Part of a small language model's weights.
Size: 13 layers, width 96, 2 heads of 32, MLP 256 ReGLU, vocabulary 5186, 2.29M parameters.
Architecture: rotary positions, no biases in attention or MLP, untied embeddings.
Training: a variant of Adam for these matrices, 115M tokens.
Each number is 500 + 40 x the weight over the matrix's rms, rounded and kept within 0 to 999. Layers, rows and columns count from 0. Numbers have three digits each.

# down: layer 4 MLP down (transposed), 256x96, rms 0.135, rows 185-255, columns 48-95
# gate: layer 4 MLP gate, 256x96, rms 0.142, rows 186-255, columns 48-95
# up: layer 4 MLP up, 256x96, rms 0.145, rows 186-255, columns 48-95
down185:609511465465406500551519485512540532455490505512496502436418513464449542406472441429438448555535512491548533474552523556454502452556416479489484
gate186:533513486433516553566472533373528432513408465466559506511437530467512486496527480484427490564475559510476476515473548545568465468511465504450474
up186:549496493553599480430486522506469488460520486431523503511486495569497558522499556540485444547463573452448511528489457492534561554508469545457459
down186:516435489485425492501482490449471481499535514444477453517530523552541509450502473497483455484490466466423517571514502563436477503494422485475494
gate187:528531520453495550474467501523528485528440448544469497488453504473487517513540468501467529563532484468503508474457517545547453473483428499571502
up187:556481444496435445484560519518537522524464543522521511530611523557540463480497551516517483470470531484483519527502550550525494557490502457461502
down187:526544510505468353524487481461497521521491523521532518495579520551561456456514456446470479474446452468418553505440532500460480528541577571523471
gate188:473507466570473506592556486382496449469434482451502442500528521477511472503496432474515507521460554519504469459490583515497534437517422509456510
up188:511459541437478487444395479600464533484527545522515542482492553574513526475476520499436525532544455492480518588514444522465529481469528491518500
down188:484466456488493548528514473494521486467498506449516515557499496499542469480530526476565493499463480490479522534488445485561506463478481472443453
gate189:541490517487475535547546514480492489534428551447560522525430414526520441508555526439536484493467493531491452485500517479434503483430513525493486
up189:481499465527556529485435548463500554506468483452440526490529472605476440514458514492499576540464493451486560546453448461531522492509510482482542
down189:492541510505549498529506487543432533492477473495522473438461461494481450507480531477485526560506515484503567537342516499533499480502443510499537
gate190:510418437520450519467452487488456499449407565511547496518539484526504511491539505491473530496452549496492507490474522491479518499452513560509489
up190:524549514464505453509512503490549496514559438501444512473504494456475543516482494504556473485546477567503485492537455539508462497543488458487525
down190:627521496511504539541511427498472416461544528416535486528461520513495505466526488530497504510488506492470492442481516505578504479478515503501530
gate191:543495572511501484547571507516510535502530489474498477515465483497461491515470541543453467446483451540502523474530517471458437491465505537531597
up191:521444563523479489509558437522511516476567455524439525478438478562471520513492525494519502512523458451492452503492490481417447516471454504482550
down191:442438469519453525492488518547501559479481516548511494507523406559542500497462488427470497461461466499473483569522525527473508514462528476490437
gate192:510539437516577502495508535495521500515529525486512579503504485522506488501537480511476506502504528504493574483453416482485485492439541519535522
up192:474441537456538480441356450499458469523531469504497543517554465462505567532514522476522536535418524503527483485470513531459455498503518436502437
down192:501479549515479529503487445465469532524507515577497462453553439524504477464490500505540542445444383487493527434550466526545549544463486483539454
gate193:491511552476494462468595515446469506488414482507508553509494518485453570502516462508416551518563454493488522552486511600492451562450467539472539
up193:525505432536540520542447482514461504379570509439505511425470484550461462510493506503447516485501541511456473472485504464532516431558434415522474
down193:495499437508433506495511545556441499509559464516487513531510443536548460558512486429396504564465485502546433465468554549549440471487486457437523
gate194:554479514533494532521556537415440512487480507448498533542489517581505467471500496426494471551364436466482509461458565532496470517554442520470529
up194:594437514533557544488517574492502524524414538475576521603481474557454474471414474533546505491455532503522495480520534518452454514532521398387437
down194:526562553566584490424516539516489490480494532456529525471563478492509439447521563438450486478439467460493513559513482514463540437482571596542517
gate195:527486473516403523541488516491422494555489478524504457497599498466465446494456438458503577550472477497462549518483514506557430532523544510542515
up195:562541472532539398477507475523491511499446571516478513502461422499490450478547481536499428507568505548565423481566525398504439487477426457492442
down195:520555487531471516453495498583489505453478450498477531462525517572482477457518475476518510535530495444537549499522456495511573518506480502480525
gate196:525468540412475576555484506506429511477478524483510539460626459522420493530425452484405454487486534523506517386489484554578512427530508517462538
up196:539409488500490541511483521546435498444479548497509519511525496556449532498486480535477627461610519525494524413523469468559521491382531455509495
down196:447500537508538477468511585501507483544505528603450516443506464453491487519424499520515542441490518518514514510532544535547537457567520449485475
gate197:469492486563568480503431448489493506467504468381508553547495537554430516508516435459438469478551544524522471459405510438593489492490438492497494
up197:540465530511407484493522466475450509456449545607530446471438489451508509534493533411599490456431495452500549502511483500466532465516494465523525
down197:474532441447492475464523526534498523474450499513473506492518519530433526470469472526554481501517458490423508572480472532511461470512514484514467
gate198:494431544471492535547539515450398466506542486470539515522511521517388622458559504543504502494487536437441535470435496492486436533454511515530609
up198:505472453435542540560540546459494511558436523459556529499488436472399550480577534532511513485530497493468549467536433452498409579446540497443581
down198:347447451469424544476482505513454542540492500490502452546539540533557564474490444531493472477497489421512530487504556468475533522488545523476444
gate199:543525580512541541566530434424493504527501439450471535478515578485424482480521476511504518522475469503486436476509475476512494515444517535552561
up199:484488543535548525507523480486534495495537471451546435488525507482474454479522469508451511443528541474486525549498493540605489498504496515545528
down199:489477484502501440471473447490471457536553534493580482510484475518479522502428482469507454510556485541519466475537513492547453538510445523486507
gate200:483528478481535463467495484507449516497483519443465500537487428449518511459502501492478471464576521521486412542466520489465473518479573502479456
up200:492521535523531516529516498546509564527468461521481494522532508576528462484512469534536516488516490558481436512514536505476490526498508484508464
down200:482527511485492485547518521480522460505547577475503498539482422490454500534491524484550503491442523571499458511529508519533525527454431437515545
gate201:487516434434521560543548551433501478501454479484498464558489569477546551469519483463418501590441546549479531451427524561554486489549498502521468
up201:457540502399625575482582575525553446549478513537480426574447595484452553502471475556508534521557549476556465515416516465511507454594491377516482
down201:549561414476522461503453506470464515491581428441600510507516492512447500407536494516521520500496597400479524521503518455547555544518542500504549
gate202:511519488474540500555422472581457506510421495500555489507463470503484476496508501418511461516506494480484491445518471464525452492485462442507530
up202:513524470509502462516569507465527525481473541481472499479480443571413495555537451457468528436507486451478492455486421481548519519484460455498515
down202:547514480507453547446451581453501483530446505543496444500467429424556440525510531525448446493526543409485529576533518518453455454558470487501474
gate203:509506525433427487478502470544524420472499499511563499519472520474507500446407534465477449524476581499466463498486550470493510502525493473423453
up203:492589546558525476484536472501496549609442460528455482541496494500539436490598423601568502464490429578543483490540470472528512508558494480513464
down203:493507505530520542507452468416496483466553471465516550599519455511495475443540477477418494504438506526495419477505464483481482456511564492469474
gate204:567492535500483518489471520518504482488532452483519557470510431552453425554474552494443504465544488473452601463515458455588435485502523542441528
up204:521498531563506467487527493522505526521502510516508547463543464493490493506436468526455574504523520469466501483521531497514442476467555479495562
down204:458557551528492432566453523462494454458467506541527432509461496530532515532473480457512503549503520512525465456471436555560558477469550527548449
gate205:438499603513446489497568463524485513492484437492487514490483428537565459457448529457457488476517446473461497498477452440462479488457535481493464
up205:500488506504483483524450470497457478485554497510520481530506541482501555448494494559433497548484494498494474484497533554505551552517483564451462
down205:534485439499509530503521485537530548543496491520490473499489483443488424545553483425513494511555537543515510481519500528524473472413544486495618
gate206:482542474440508476532532475516474511437490471456491484506461498541505539541517491574445489484486520496471430515503507476507511500486470513471468
up206:474472504498500524453490496505435453499517507511457493534565550520570520468568512492521536486480527482513503552487536497539463529587545471455484
down206:507516500546534530493494533569516516515480506510456481539508474548483461498510467509486530501488540494500556463458513508477516529467512565533545
gate207:537478529494459496478458498449417440485471531500539475468485511461501473487441467545462508459503536491396521486514469577490462435420421558445487
up207:502471461502475508519444488463440484488477575540484443489500516476516467484452484566462536438557587532434446497523500508484502488456428508408485
down207:559488505479491558483469568530483446517487520567548434518539525461558474508489478559499527538504561468503481510514493498461542465557496486447460
gate208:604461480478474474541502498504452453573487479451559519548575397494416474449454477497532484520445501525518560487525481466497515522521515499482489
up208:472485414559491520502500509545533490482497530485486477505455506436545484535527500566457431481524471521499535481462460513485431500518447428570471
down208:465566601578581432463520447479479477497585424494527587460489474498522499499516492486448462446491436540455515517454519565545509504551561465480560
gate209:459478512455456602525505489451451457492479498496542501503494587559519473582539508484557410517419385496466479442453483516513503449560451622533541
up209:560526556412559521457495438525668426491439459556566483513525443490484491461496480523446414572570524469540418618537444471481530483586553466457500
down209:538483507549478580507506572500383511422510484510599422496552507510493459576531441449484542551493512429455452493455515466481520447478529509486454
gate210:484483513510553471512476393429405460511534454442523541492519499493555505569445465467453513542473522508426444490449521533548436477513485527488525
up210:479550537520506487507454505544436547525521500469552518441465530498514522445493459591516472547505535462428399554563564491473479569565573548488436
down210:419474493469507478483495489476542530477526498526490493516492523497744479539386505515513511476509530438506514478469474482483510477444483488449603
gate211:526455518483442545553432534438450467471511479519596474534583455458477495490522455416456482449510480562509484483521465497554455533542479546479497
up211:508459441463394530555494485501494533514464492516404473490567466505501515537482407578469515445564548517524537430511464486506505519559419508490506
down211:492482533436452491533514472457478515456476510579423395476546471470473576507434523467492511474489450538541489505507517505516538470526429440550507
gate212:496530496497398489573540408482482431499555455486442494483566528503477479539463559476452498489481432532461477527479489514531511483463472523486496
up212:427479465479471475488515517524497541605538511522514531442538541421544532504484489427528519470549460496521497502501544583486472516452448534497520
down212:512474403491440589477475540551524493529501496539562527536494511428481465423499495461486452479532543519468443490525555520564431439494494468471431
gate213:486481485495485605463518481500530475531441489470501566488551521506554474502519469471414493504404480473476447472448458587462501517508505490513480
up213:525527469436477467559462554420434516479468490518452461488586502488478542559512582501535560484583501474489574528521566472506406467482528442511508
down213:673510467555521505558569452479502462541522487474558476485454460478363420475528475494491477529460496565542516492483503548490531478524475518524588
gate214:491440493484490480527521502498473545546548511534515569407507487515517498522444497481519516559457497482498589369450506550492524468468474567504540
up214:490540520544486491502490498485483527473442555525552453534500582506503521510573521505469547467541529487508484515548500492514487510581517471559455
down214:489482489457522527443435460501537464500462506471478458517494511513457474526574513522500475470510464542528555536517463523490528478423516485550486
gate215:474498497505491535472455519516515501480534536507533521516534577554518501492471502504502548422436492466438476572453492645523479514457521559535482
up215:521467516574497540485465452498471496560450558508536532557502517462547486485541491488558514448501512496546490481531534482487471521472472458588439
down215:517536524527470527544552537501570511471562524456505524453530513569601441473560491602475531499470506505476524534472484549492498467473488502491450
gate216:503467415512440539481501487467533431394544472448529526479514491519524454517558492433468473533532508508469508495396516537552541512488481476576554
up216:479464573453467485452480521470473509491543500439509507465468534482524580418380609486497517474487482435505492501458517514495540506595517513402476
down216:506461587577563534524518556443465475504520441566385501569532541551556524469464440540540497455555450556549488437415509566389462483510519519541410
gate217:536442558518498477483442521508486539528478434511477462524493450484415515476529545456425542458491447527515498448507513514541515497503436448513471
up217:559525569517507487523530515529559541533532443474515466512474456533462522438464539485464520465543476525491443469541494492552451563483521472524481
down217:472468501584492519493472491564516486481510502509475537440499553477418575495448488479515464505469509466505479410468478479538491481520461386514496
gate218:517504498456532591540484449516451474496547531525510549455544570516532401482540468466475450499549491507464502466428542494572520391512444514506531
up218:428461487511476522495445547443548545523494554473521534450480453525479559613523515486473579516445532491529561486495474574453510604513628492531604
down218:519432567516510536503533502446496540440482513403456520466477493530509444518524506553571565525483450452530527501513492558468524531542483498456511
gate219:544445527480425470571470421465482479480496479448556514461530483437451520483485452473489514488444444536490560515534507524511518515538549485537521
up219:562486518520452476472468446508529453438466470554494501519452457490465496484571496468489473492507473519509463488532549474525519515488559473554531
down219:471506535524534542574537458512525474499491476531506485485536497458472459547511527448494477482498511453464493551494524539492547514412546490525501
gate220:515466494458460451491449478409436509519419564465515499518505475463399446572460444395444507471526405533460540498479577488503515531472512485518551
up220:425552488496420468482460542426447501523497560493509501526512484542450414539504457386414445480445398521481567471456513462516477559474539508521566
down220:526534501517415467498481418524562451493583520516556501592459503433504468510459482501549422484533522528586480510481434548445418486489520471483500
gate221:511474489453500515511571467446504471473473426408503474556519496497471428515518489478513539518467472567466476449467493507578536463510501507449489
up221:478449475539516465443542495531520462492515484453503452561509438488471455486562488467573494540482555541506554392412451480597530469471537447506516
down221:500516504533461487527530429580452540494509530531507530476527502458459457468523430474514548551500460476531450541506501466506479409543480519530521
gate222:524519530487491514591541590453504503463438484472538459450517501502484569496472453525488538548469426589457449523525532521524513462451511505527550
up222:460487454423476555504516495509483566509472450507413509531428480552559492604459495533504457456545553477501542515469487421513478529527534522449451
down222:566494420494497418413509500503462474546519459507557558506548483553452481446530517488469436453477488518459490459441499460491520512546495436416446
gate223:503520559455481502559476517523513436544434526528529491544534398462507466526471537506422482503486472574501518493470482537528437494463537599502456
up223:503448418476592465541520524493483535492519441447497488478444522483515565462441521539522486489491579445521513508507443533473508518532490454518526
down223:514516490524465527512517509454472492449437496479511524441499482516537479492557441465469521565442547424438501507491505496477531414440547607537509
gate224:456477456505505505509506522454436508470522526439541449521528526456524426522493479462472594466560392553452587492463498481611500431489521545531478
up224:484408437580464438474466489534478479449529453489484522453508520575532511567461438503487540546465588468428544516489473533501474544597558479559489
down224:627525464543505517504531487453487462454460479450498560525480488515454415518530543519396527501496497471554471528499425433480497522445427489492604
gate225:534516500539467541487455439439434402499541436495478480443471493504480432478544511420395474471549456518471487437512511502440483422539473476553535
up225:478525517511486559539528532496469553508494517503403470513502566556477489494553401501518536450489493477508500605533431482493595570555562506446581
down225:473486478507440516510606486521450621488511492476491485501490485554443452513506457547386512465471514520468434470486510459522470484507507528465523
gate226:517562493449507471533459420477495484450508442481547578506530544518554538564429550473405562557431546463442569480490494560480484447501417516452557
up226:514426492527419489462375461494481466436461461472609549625523529431505537506484514406543512505529482519601519521523545461559499450492515472409448
down226:587521509486508560429528522508502544477508483530470429499459500505293452460598500540456483527501504487517435484459455526524527504489509524570425
gate227:491493506463487535554464484440481461443427497462507503466615587441511469459480469555461513493517424476496485520503537474481473489561536510501460
up227:501494417531515456532504520433525511457530519412490475484540523457441492488489484506484512439525453445524508507503471483507490506541503480554519
down227:502498478522450490477459506484490499482551451540496479541501411513557477469469490548529509517451529501535578546486518495457484559534484546523489
gate228:500507549532514565579531500480501478505551453458544601557505494526516440507518589478502536430550445470508502529483530496508495426510445554410493
up228:582483529565529520499498473511523458530542480418507644588486465498454440458582596489465543445536473502574578472538492438478478347541418471358531
down228:573515510504508497480452426444611428439549457464468499459486490466531455487536550571424415509524485461465483562509471483437558562387504431512538
gate229:556403502508474502554546431463472468497513559513575514502548538431428459502537396493442441501461421497476456550478446532539484508547469552549508
up229:519417429511520536560455468495443456510501462561501510469493519418414497452506477440375531536587510540525480509493502543563461504523466432572538
down229:515512513532578475436506493421510523461474603501463527390411445515493529500449494457534533543477528516496548452422468489423480541573506545545496
gate230:497479454545520525525534424372399483474544524454528449456447501466469489463456484446522591472480519474501529480392511603430496488489412533498588
up230:548454535564598465487457501505455456493458586458611520495522456478491464458560525504502543480529523587497541452520514429437526456559558572558562
down230:460488549501545493468468507466503504472546510558506529578496349447502538425489477505451574472386487554540484540528496429469534462446503522556519
gate231:525524470415486604578477498517497468512486509427564559456511459506523453565450524446554515593525527564468481523472596506594552461505463474515504
up231:418468477526552400478462486517489467556493485559427455549512557508506535477535456484482451463515455516526526472486466423432385558434478550511545
down231:523470520525500484458531504529516528512483504497395490486572519486505525504471495522514575458445538489417455485451474512540502506455523652510514
gate232:541517490473538507572487473478534470451535499467454476520473423442450482524435549532486442544444540449471487513489538521529483509439485489445490
up232:439498543556454537499484510456504525508529436476468506431483502509496521506456460505496486472531548567471520497481506547482437536511543506588531
down232:464514494529559480443534478523417454481494560513553471534551502566436496419539469507441552404507537506479558507533520494493483521488509553533562
gate233:522500531551491489490494463526473493497537490472536553423527419541483426478501457440473535539451478536489529509503515551420531496524460522506552
up233:481519506473474485541498540538546528509429515544449484608468543480530565504476535526522446475476530469523453485466504464535520503483502490428441
down233:547495569495498505534473549477472514424492468551450502465503512531431520466476461461519489505516436475462539445495511501547447515575440484454529
gate234:490505554441457501496543529493498487424472481419446575516474514538525475542555475526444530547559509561497535495488561453548506498494529568465492
up234:474494550491504470499526499494510580411493528450473523521498516518557538529519481536470468491512524452469536490493516475510526557483535561487425
down234:545511509488468584534470471473549457472504518494528480529481466481439464503467499506537494459526525531550470573474493493480436539546551467610498
gate235:518492480507479463507451489518495545464505508461531544559470452433486486529423478413477517544503427522440522507507514475545460457503461496525481
up235:519538540482514492492480504441473518504523525510552563491442463493413518483486520496499567555453535525459549507472463503586545536515406509543530
down235:515557463547428546478555465464500502494492447572520518543484459519486487536535458459501458536486543470502476475446504508478466489500545518442444
gate236:490523566435428568544529507439481467533436494525521482463473458491452429495507435457407500498506418551492495487496478513550441542495465503497529
up236:452544518438461583504532535497519497566430490541499503507461456509500427470534455502410502460500456498475503478474443502570439527516477520581446
down236:455534505524534497480440536538518463530495432601448529506466472513465484477420546447472545475539485592531493552573446539574492526525488490547513
gate237:483504515445494466557451527504425455422542486473429549459552502559477543555540537527460565536474464525448424496491474546546502460489452495538546
up237:557442479484496530528542500458506409537450517492553475415567459405473532595445434485513564454573473548519580542499535543441434505457477479453552
down237:534565524547538445549515586512446476568465535543521504474495518520484545474506489525523501483443537440503497502511496600470482492511453531502524
gate238:565516472480539530483541500464519462430482477526543544514545542436494498521585482433506449480514524464541458483468483474566476474475525493465491
up238:508523415503464525474514467496487484443462477520477530591450526556560475509551510453490466544509546491545456456485508488444510490507491462575511
down238:491535513536409441522496495522518518533496517412505479443493516519522526481439463532469482484469534512546384540501477511428520575501530450498548
gate239:503474482425479512554506556494522504549554527455558531499479486566456455493464567525518533565506473543478540454508455467494441481509543539511524
up239:542524541555510509527533500569492571570530519519577489543455440509462430468512503534563500536527502484539481476536459423541457461432519458514503
down239:557499487519495481448468496558586449469570489579461512443419457423519474471440469532554459516545510475556532513501494539535449487569533468489490
gate240:519456437501455492494421466401480524512470527471556569528559563447529467546518503493434493538447499527504472463447533517520551460464441537560524
up240:600458403545533504542477491460503518528533546483504564558489572418521532577503466572439468602423501514495479505504485537502515454447498483524460
down240:461578528552547542573509556543460491514531492459473484503554523532567529493510473510402556449477462560475458526485545523422475522518508482554472
gate241:579499462500438495510546522415519476492477499518561524509508495525400444524538488490555556473495430470515484419543510455527427492522519487495547
up241:584502514485473483477547535427533521499460492520539496529488446494446460520535514502494532528502438470536470453538526441511470519519513480500531
down241:456451464472522442418452554500491451488571503532497463539446483484571520457426510540462495461486500523509514558505487506492465531476483527550413
gate242:464501516490411581523476473494484545485504488490499529532520492459454437593537529511508527480526484495487576488444466516531460452477439525491540
up242:480546482533493590514466495501523544533531540510486463549548519487467463509533544504495489457526483475532481459542454456505543484432486496505501
down242:488531508494494513527482546450483503496480469532542540490512494473475518512475463489547550369495567559595524539513554480498532586521478452444511
gate243:487512544450554453505516567451514417454494484483448542450480501455460497503485541478474537457538517505535570545427541517474498513525499476495527
up243:488519440508471525494552504478522519526537527477540419513475480450484433414481476485490496490498488514518509471536502489564490419545565506489507
down243:540524534531529579532547431526480507466547474479579494545454513507489530420519526511447477535477448530420586413488468501557481456533519475455496
gate244:518477495499504515510485531471507585533442471472503555554507584461538477520536508479576534477554465522527503440498515452556502416517513433507492
up244:494517521504489496486479491482500481427525511547490570400537509555422531482510516424469515521513525530518574470457503535449503457524454489424577
down244:497500492525531480547476522535521460521412490514482535565544564465543436534542468483525525448504528457546524494443504461508495451598520529497533
gate245:539497463422509486602510481441505481477499464461480531490472548441510526472579547491501504472473485531485498513492501535541476440543510525474461
up245:452579507508512485538448438541486511589487440525490457477510511445563535459530526491593541474543539541528477478489605547529507522476507464423480
down245:493573535516513459506449497535471504560469510590471528454508526445429498503442536516466515541502514552557452503532487427507534485509528503561483
gate246:510498527494499519503583508456506508516496456516452475492535546508579455506528527482522520550440473477513499491534459511549504508504507539448499
up246:462503485509459545494485509518467495517526504473531515429513502537499452524492480475512517485548558576502538530504531511528432439472484530493560
down246:521556471537474398548547452497504549541446515493574480456512520473515553544534457563547523529500467542455506524534476520552484499570416490522474
gate247:489517461446411521536469519503466496426504546472500525484516544558516432523503473469494564521496522457454538492442483628517465446509416536521459
up247:500559444492423496562492542493506456498472496489423511452511527535521471537496456489519527506482472454465529529479484596514484543439431475504465
down247:533494523476467474508478548509472552441384539531447487576532482521513471535490474559481495462494416578513479496569493469504496542518517429536494
gate248:477493527489513555551483515447465466528473509469620436470510449478493520483503431530502550440500532470457492520378548608477539527492499575536469
up248:460427540516498476454448528548502462504519438539481509466483508470516496521435584471514518512504505492442516508538553464467475475564479471491503
down248:493455505493493415507528514464474459476484524507482502619534501515583588443504500633485471487486446508479534535556476489442478465554489423511443
gate249:496475553452513509548482529510433476420451483455467580482525438460479479509459491585424476471454486461456568462443487473488402543475439523510514
up249:514488493484494485449472460470528491496529503503556477477469612506480547474541514449508534559524489499543517512550532544524570464605470485508561
down249:565495536523394540525523466413554519518457514440540502465496514566518499427500539510593471499493476529447550464490509575523404530498474484510543
gate250:583479589439546559505573433447492466473469476455576542496513548468453538513541448430507444506493471506451419539503470482531497538546518510425499
up250:446480473487468526503485551539518516491499526536443481481488461520550456500430568501541560515522481537514556479496527511496489411452483474593531
down250:447480452455475538506501499467529554471525511507513550506458500525496476477612497540482478518544458454456500484523522447501510409541569515499523
gate251:499472468466493505480503524439518554456469516493424528452518498472499522545551453467422501435493547503432470468411528558516522541448513523534511
up251:501472467479452515559554444492484526485448571465459477541468510475566553514479534518492502493394515566490504536513527491444494538549517508523475
down251:445468588552549545511536486503484552573539504461508510488504492441541496550519435533540516488539465535580541530552502511447550519475504467461411
gate252:507435490457483512504505473459517526414533508449521532515506508548500530566471494445458487520494564486457481483462509490565452423501514533525498
up252:470456456501464530482500470513523505427537532455511524516475510543510476575464497410424520579522554469467459455449519493508500451544493538524470
down252:471521523539559511528492537567530467466462525557426466487488496462513523507512454506487490510492493479498577541540494467488582512508526481529438
gate253:553508567427512506480510450427479471477418483455491548502524463539467529510437476510522451519553443564490484454535500491513480504482441465513482
up253:545474596468491532451533434496495492463513505462563590509428534558504536428513530511579465598517418440474531493538543467508474488550518472573483
down253:537505493490482505513466457583500561478551553522583452478582416488520507532501514523486532498529542537581499626602546478518506468438444510564486
gate254:501520545433465561535468511476555430465447514547594486470447477495531484561470450469504496526522432520439581475476552508508477474509454494495503
up254:513471498529557552580550522544474465450481549501581545480497551520560406456522480537523542402518512486539553525455555602538484416565564435484504
down254:448538453572532562510482511503430487454435532553583627532492522577398485514561423500530614451497500520577512526554494501440557500563520505569482
gate255:495540503550477607534429437487457525487540520479519466585469550546545539469511553525552493534398500398532490533468561504541526481509512538507463
up255:476432573494431473477544531553506502516420483477556490502555470502519479519430451509473503484569486553494528485485536482508521514494509534547478
down255:466414544558470486555534479529496479459545516491462483419503510492493474509529485502430524505496481505461558532518451521448496452501479475516501